config.yaml
n_layer: 8
d_model: 128
n_head: 4
n_kv_head: 4
head_dim: 32
d_mlp: 512
vocab_size: 3435
activation: "squared_leaky_relu"
norm: "rmsnorm"
norm_place: "pre"
norm_eps: 1e-06
positions: "alibi"
qk_norm: true
attn_scale: 0.177
bias: "none"
tie_embeddings: false
parallel_block: false
extras: ["some layers without attention", "gated attention", "value embeddings", "an embedding shortcut", "learned residual scales", "capped logits"]
init: "uniform"
init_std_qkv: 0.0456
init_std_o: 0.0
init_std_up: 0.0456
init_std_down: 0.0
optimizer: "ademamix"
lr: 0.000931
lr_mult_o: 0.807
beta1: 0.9
lr_head: 0.00469
warmup_steps: 559
schedule: "wsd"
decay_fraction: 0.896
decay_shape: "pow"
final_lr_fraction: 0.1
batch_tokens: [8192, 16384]
seq_len: 1024
doc_mask: true
train_tokens: 136500000
steps: 11481
dataset: "wikipedia_en"
Each number is 128 + 24 x the weight over its row's rms, rounded and kept within 0 to 255. Layers, rows and columns count from 0. Numbers have three digits each. The size before them is the row's rms in percent of the matrix's.

# down: layer 3 MLP down (transposed), 512x128, rms 0.116, rows 279-325, columns 0-63
# up: layer 3 MLP up, 512x128, rms 0.137, rows 280-325, columns 0-63
down279 103:121075132141144146123140117136096110157121166156108088128105134095135121153174167150141125172145193113121089143105131153149118134116167146099093126167154134146109154150141145133164130096101103
up280 114:140096118119125121123103106144113108120119142089170125150137116083138119122133182163122121108159139143122100126119135158160115127158120168108117145135170090108113102165114136138119182143163115
down280 107:132120170126121105109110125128146129107131128125111144155139140127053107122164164097105153112151141122123075108116119109202122135158093144113110136142136141123104089155106131120111124111098139
up281 105:129148109156120142139099078097141138095164120155117141128086134130090108133127154141154097130124090113089130116115127107156122150084103154110141102126132189140140099115140102137132103088143138
down281 105:144146126144149146135144160143133139125121133182130096135138098120079122086136139131116148100150118151115115157105142123136135136120108151151126159166100144126114122103097126091115112135133112
up282 093:126093115097125099117108180141136177110142116109123144120132111125103156147166112133125114128152092112114101143141089103149150126128117167158125164167172147113088131138175108156105153100081138
down282 094:111137163137146109173092146155182134161153074137152104114187128136103187153139095096151124083138091099124135153158148132169149108102122132122127136137165125152088131157126145136175147119147146
up283 096:156155109139136184114139109143116125110131151101114113127133185163124144133173118116146156143120084115117143161119105116126143150115126139101117156180127133131118093135118130111106112067118144
down283 099:145126129110089157113137122157143135140103131144186114092126117153147094152197117099129093147137123129134100094139114087115135086093125127079126117143148111094136088096124123140133148095097114
up284 087:093162141202111125151134128087160073134140129120151112128122121108110120138096138108131099131123160119126149093119121156130142120093104127101149127110162143134143112142116105152115120122114096
down284 094:096137126107153108105078122084124130129129148131107150102128134160161075130095088135138137140100091141196109114171128100127132129178089139163096136140101134141132150084158156118142112149089141
up285 110:160072124116100121122120140133134099101134133155099130109098106160141145121129125133092125165144163114098141127179124112142117181147142145088106118122119105124080149146130145133116122155156081
down285 108:178159155122101148135093141118107127125159122169105090111098165124102120098147106165097106147125145154129152137147127115107106172101147080117127153101064109114092122138130147120147160125126096
up286 082:156127135132096143104118131108162155147164113111144110143148129118172138121111122107152118180144102112123143126132121125106096161100099145132121146117129142118159154121116176143145124143174149
down286 086:159151180108114075122093140109078168109086133132145094112137102140132075139133087136130101120137089190113119104160135108123147129130121128126117108154072084147146105137091121147154157138118135
up287 099:158098118128135107155109121161096122123181159090130146144136119136138125139140143100124161134080115149109122165105087109106133098107121126105147169095109105117151095147125087171139116130152134
down287 099:101126170148095122133133140133127169122121111099154094120137106158106114108173091149084137133131110128105088115110095111091133123154123101146115142133126136128154102090108132176155072077094147
up288 101:133136121116154198132112100116109162134162104131135093100112132146113117107119130134148154150135173075109125145170093126120100142168127106135120152128132135134102100104165126191106101168124099
down288 098:092113173112145105087131137120129136164193076175148097136118125116138136114140135130143135120131115149105113119130108150128129111132096130156127102118091130166094142150122137143129148133125091
up289 088:149147148121158123119124141140126145160119101118115141082169123098129091139159105139151167103162146163147112167143101137145122050117148166103114098122109157131147115111099131076143153112108143
down289 096:133120155137143093135107158146121136121078162128126135158170085148175123137136105096102136109128098152164121137117098119159159100104139142143123119132152082079095117127133133099152124141147184
up290 097:134088143112140098140142105094109109103122094123090150094142178130115189094150129141125122123108140135097140112132152108110127113205131133140104139104156159156156110118138161171103137106146109
down290 099:183124149101116086149150132127105155124152177106175124099112099132118107098147128126144121074101074151115130080132117133130143121141127148175138125159126101128162144103116132159158158132120150
up291 113:139108125140136118134146155111087135155158143126133096099131126129145170097124175131142103105165140142093141137103122172076135115144141129161135090121097142106135117194129155098110105166121086
down291 111:110122164128140152137120119124146152103120107133166079149118197129114139128124113094166129124125145111099131152145105123101122146165136118135125088130123142137129164150101108132106066142084105
up292 095:170129116126119177157133143185083134125140109110107139117146117098111137132101158076130125146157145122150131137108115122119181169160208128116122116111080139113134110149155136135147120094157154
down292 097:066130186099144138133123162132142142137114119110133081129118137127107122141165120123079149141139128131050105101156136143178133073129135108148117099115114122081121151140144093138164154141117120
up293 089:129090095118130130153170139123109117102109163123135117107148148138141142115103130124106135131089108117166113113147129199122134127148157101189155153099138152145165091121128118118133129152158160
down293 092:115130119133144149131112143094086143120187127145115097123095103147126110134133100137134142079096176149111099118136132114116118108109101129157156084089143147125136128146093099116162117111072120
up294 107:144108124149151115155096126155154131094141143094133132156120193145169114142120118107117158131100152130114134155140117094112162130108163125136130163152153126159130094150106140161122152082096152
down294 105:090144182118143124141113124145151128093112123086163150139117142122125115150114082115125144108103149104127165129155164120114115130097155163130105153142137126131091126178072122155141150104151133
up295 106:116163126117105146130150083130087100175181118110139103173116124103107106118125162133139117135110136166105120161114133193139122132153119109155101077120163083146098139154121148109081111117140145
down295 104:180151131136137103127124082131133099154121125178128173092161105126073135128168116129111126099120126132147122133163132126151120132100100094143122126103189117162119091096158151118096180129147143
up296 111:138125102127114122153121084113084097102108109145147134092155147181088137137152168091132144155145123153108157123112132093139113139103100162162135152068131104123128158072161119136097112165131114
down296 107:089151100139100125155120094119148132116123135137146116112129123148136100171117135130111120150131150111142150129133110119151089144163162164122104155063114148140139113072155137091117162157151139
up297 098:098118107182150104110094159109125154098102130118123132087140165137125141152171088133130109157172120103108150139175145134125159131119087134142135133189143181123117167153163118133090128102097122
down297 099:098157158146130101137155147152164112157109116143151160104155152117067141140129080110133135102161112097119128149154112133150195113141120119136133113182145144162104149158183097143154150120094132
up298 099:127114108134124118140130139127137098136145119125131090086125170114138125136141132136123098167140136105083119137117124163172191101105141101112100124089125152160119076155133105170127097153137140
down298 101:135161106133139114131141155117087114110093157165128118095140124189137103144143122110102099115112147144170121126123108118103103088122118097150089141080102122125115114119142121160148149069099110
up299 098:141136075139175135106108139144131111092131135117112118098131144147138106115090143090122097165122104104127088092131175108120111127152143124157089111161148154158149122093117158172110124149170171
down299 097:171102174145111187164172107152149124098141132117086121102135079123140143141086149131107134124143143136093118119122133094136123126119114121106132094151129102092167102125076102138165140149112155
up300 097:154063137125125104128184088146160133128135128124136121122146179122113131121165127137146140142180169148090127128140079126149104101152116129108140143113144106131120114110123129115105157118113083
down300 100:183109176139122148171102130138106166094119125142122108106112107127152095122113118065098126142133124150155129119144146119103134148080134119161118114130150101124113149120130124072136135105109145
up301 107:125128128134161117097108085124105107138133152121121123143154132137126106112150157132138118112162088110117167167083160120134115148129115122138117136140147106127178119131093096083117151176123094
down301 104:170136104134127129109143142131134101113098115132156111156144104169149112148130105102096132135121121127133169129158162132126128146175149117161125148150143122107148107159113127083104170148123154
up302 085:167129121144155132072141129117121156121132091110160121137114184143136104123124126104134130169159110116114120167149096163128138138166133120150113091159119141089165143158122111092131111150107159
down302 084:156145135131125139122136132097118125138155119122138150144148154131125118139121114134133125157109113129114114144105148139162131097090126171115126144103119121134128187077104101122106082169153137
up303 106:135129125097115143151169146174114123126157124128129146128102153093109111148133139137142091130139151156187149132115101187113114137170116174151175096153140112130144119131103164142101145113170124
down303 106:103096112122139157131115107133114177125132127100129125101120066086094123116108128139099132109128120149132102122124152163132101111154153159115132138134123117161200103107117130170118111143129131
up304 089:146144116130184183149112101126132060099112162110117173133090114143173166125128136154116141113105113146129118099128127102128133101122137102148110155106154100110140110120114087153088146109127118
down304 089:118159129103074113162121137125143158076135127140096148143090121109155128140113081157129147115140091138111085136137118150078133161127142166092082148134127132112131110111125164125125135174130110
up305 101:139144102081125108112173093131128118132135135112179134122179102135066122118134159111147164168109145113160179110145126097162162125145114161121100140117125167153125146153124120129140101107127071
down305 100:127087119122148139134139174081131129112155170138164135155097162130115132098136102151162140125162122128123127143122150077135104125150098147119142170119130168117159090099109156130119116128113091
up306 091:106108096140110123159136153107153114152128138125141153093147131142113134082084164133143138117110134132098108155139143138128101086143161100117089102134120074094085130130105106149136120122136129
down306 093:101113143079096145083094131128132145126091122163117111128090122134141156153101146138111145166146066104136121133119079113158146108181135084132125168167139113123143137133129116179162117134129096
up307 109:109142130124175126105155069131112108137184128132131116139081128157147113119084080162136127126144160083091120148117130142192130097170067146144114126139128100147112151183108133138111133120109143
down307 108:130085180110151093106105170123131118135152103181131102103149158125134152114165157119163144111150106147094121135140094114132114152121094130148107091099120150157096143162113120113134125157099096
up308 092:117154133111110124121141098140162142141135138119171123134069148116096154135080165155148149163160110082111130128127101148103122178122121112118185116130162116124102086156110118131131164105107122
down308 096:153121122135122098134109126137126134127122158143118096164117073122153101188135066140088123161105135134105126092119114141050167175108133115122108162155131118109162089163114122156148148146118139
up309 099:106129099147136132139139089115124116133150109136108145084111144140153149116142077124122128118118138135140137138076159128168113086119092117167120112108158119131152115147128155118113175147137121
down309 100:165112131104109135101136106101140118117129145184096100112168072139099130139131156114115113117128091130149124093122090162159108084110078114148150104098105086128141154140118191097129136130119114
up310 097:148143134128139170138132131126174121095127150092121130105140107160133110129127088156156124105096165105149098159153108144118135095126159115116139158145137148104110117148149096132103138171092105
down310 097:165141102109121137157144131113154140102082124119094142089129117096132099148149141111123131081123121150151100117146111149127142146141138154094138158155079114164090168068120091085171076129168100
up311 117:162134129114103109115169124146143144146108183077108121125127138117121135106100147125130075147130107112121095119074110149155141161145126151110157144097117143160159104174135111141079162138153147
down311 111:097114130144110141142134113136161144155099142140099169150111124118130121145123146135121109113197122174118113158140132127158115178163146105141133130122111130153109162160125091138149154144113123
up312 087:097157144133147131117142128113111138131141144138072126089094081133171097122112079174159133176135108147138149131124071150133116129115117101131092146138157114141169142143126109143098119105128146
down312 092:121115147104131090120148104129146116131160133163132108144087137153106133125148164121127123141138141129129105126146120146173152131124096125167132133103096146140102146176147106131079115103179094
up313 109:125164093103116080107145101124165136098148089129129127106108149124113099087145098124098098145106127090138127147099120155133170126150154087152094124097172170129146143127141157121138112161170125
down313 106:124141053125116118110168130110105112071110156107112174120126149114126107057139126128103110109120110100094135152122105093067100102114101137117134085129142164082110089147126129156134115125174105
up314 101:107096111180170114131087148141097171135100146123132158092113114165152100200135133102113098110122107152116135164122138149127150139157137128081120109117107141164135149158152110140103151115097132
down314 098:098126137144133124137112117172134146135127158167093138158118157105133131103132129113148122164118102110113137157120153149146135088156184087128139146134134136140162127125092109152187087165145129
up315 112:089089109179112132105140115180093143093129155107130116161117140127151140143153111147145142143123153130120159146125153104104117126171148135118144137101132124149094132055132165134137111088097163
down315 109:114154108122134131149134115149158115144115123102131129155111148117156164166114161175106106117147147147112097125104128152110126109098128104094127128099153136138143158065134117145151116091148098
up316 100:139132105143126125106132157158129076102151134143116148125165114112083159126114100119144118132088133108151083154102151100163129171102093139114160119148127140140085113195139110124115125113089133
down316 098:108148145135128119133115106130135155123096137118218109106048152129127117118107119105126143140121133124094135154164148128136112115160112147153131071143088114111164146131112080146124102156131107
up317 106:103084107087143129102144079142101114159173111118125119170147107165159098096104096161145105165148126142110104138156134155120085127170131155133126111136163134151132133141175137130113107102101171
down317 101:130131127141115133125140094117138136167157139148100181106141120104121129146132134136157171096162109119134101122108156151107131118130148135123135129140116149146116109121102151082098105088122144
up318 102:138151126116119123100104116104125115166148098102138126116112122091134121153096121121159133154095113120093144098095132135163117081139135122080157137145142111099113078119093136116135133171126082
down318 100:126122129084095152110125147108130129151117134144106117113177074162142160119127105094114116127118130099101128154124122141076157149092075127148157155170125102155122149120131113137119115166121169
up319 078:103146126142146122130175107114128130138099122118098109112156105131063131145085091158135134162114129158123141146153107147158130150146096151139101107133115138090086160125142155164125121129147069
down319 085:159116168111122132141140138127147119149113115144124122142153110109191122126148121164088092126129096136169134140145139153156115115112085162126131127131121132136169117164113142117192169135146144
up320 103:117079125136141107136124078153147128085139125091144097128112131144137119103075146137119112189150124103115115139147105150181108102159116169125116091083128126155090125142120150147150183111137099
down320 104:151125113128123121140133109133132154123141170087088142149154126136152094117121123153124125114122112139188150106074119142127140083145156148104149068156177140147085125118136126090128167131128143
up321 112:142101107148117143161121110101093130126169144109127143139148090169155139122147138164129144139143130177123103187151155168106119129135140102117121131157125160142145089129104113140121104127147190
down321 109:132098149116102105123128096077130146124134097101184099133084131126152126095192129155146138125142105133129102121147060177125118152180112152136135105113157114119106119153128132130124063104130155
up322 100:132119145159125166140132133107106103141165135106114156119126131151087157143137166136122152119108105152110109145128126117085132156136159123101112124058104159082160176134168128142126125097125067
down322 098:140136091144121104105122118118134104129167138124117124141147167156164135150148125147133133196132151119174165124101129137100133108114155131136104134156137134068186125147156118123122135136102146
up323 102:115082143121121131139137121138102110118138154100165169136152114140092113101149156173122178176118144160151138115116137121121110134132086107142101164133150142106147157123123158118127172104109045
down323 101:109090116121131133108124102131119118104131095134140102094128142143137108090142153085126127156122113140144134141156142108153122165108091122122143105122131165139115092081112199135125112111091140
up324 096:145142112150184129098106145109130099107156100128159077133091111131176141138109092132150148148124156130086113155134125140098138138153110120130148103143136158125134147176080115135146134123133124
down324 099:140074089127106134145157159118098113130146123119156081209137125077167095145134127166158171112091137120103117115147192150145148156136142133158146163144094092079152115135124136106111083106144137
up325 105:124074123130147146112146112125153157111102129109123165121170110115123157150132139141133137184116116108110099106142098122117127115124095146167108152126173170130182132130120113133102154121090132
down325 104:130135120131176101160167130145147143122099130118099121117128073159123158188122118125182118142122085101150138114122150156156113115144139148139150143140141122144145102088112142076160160169133126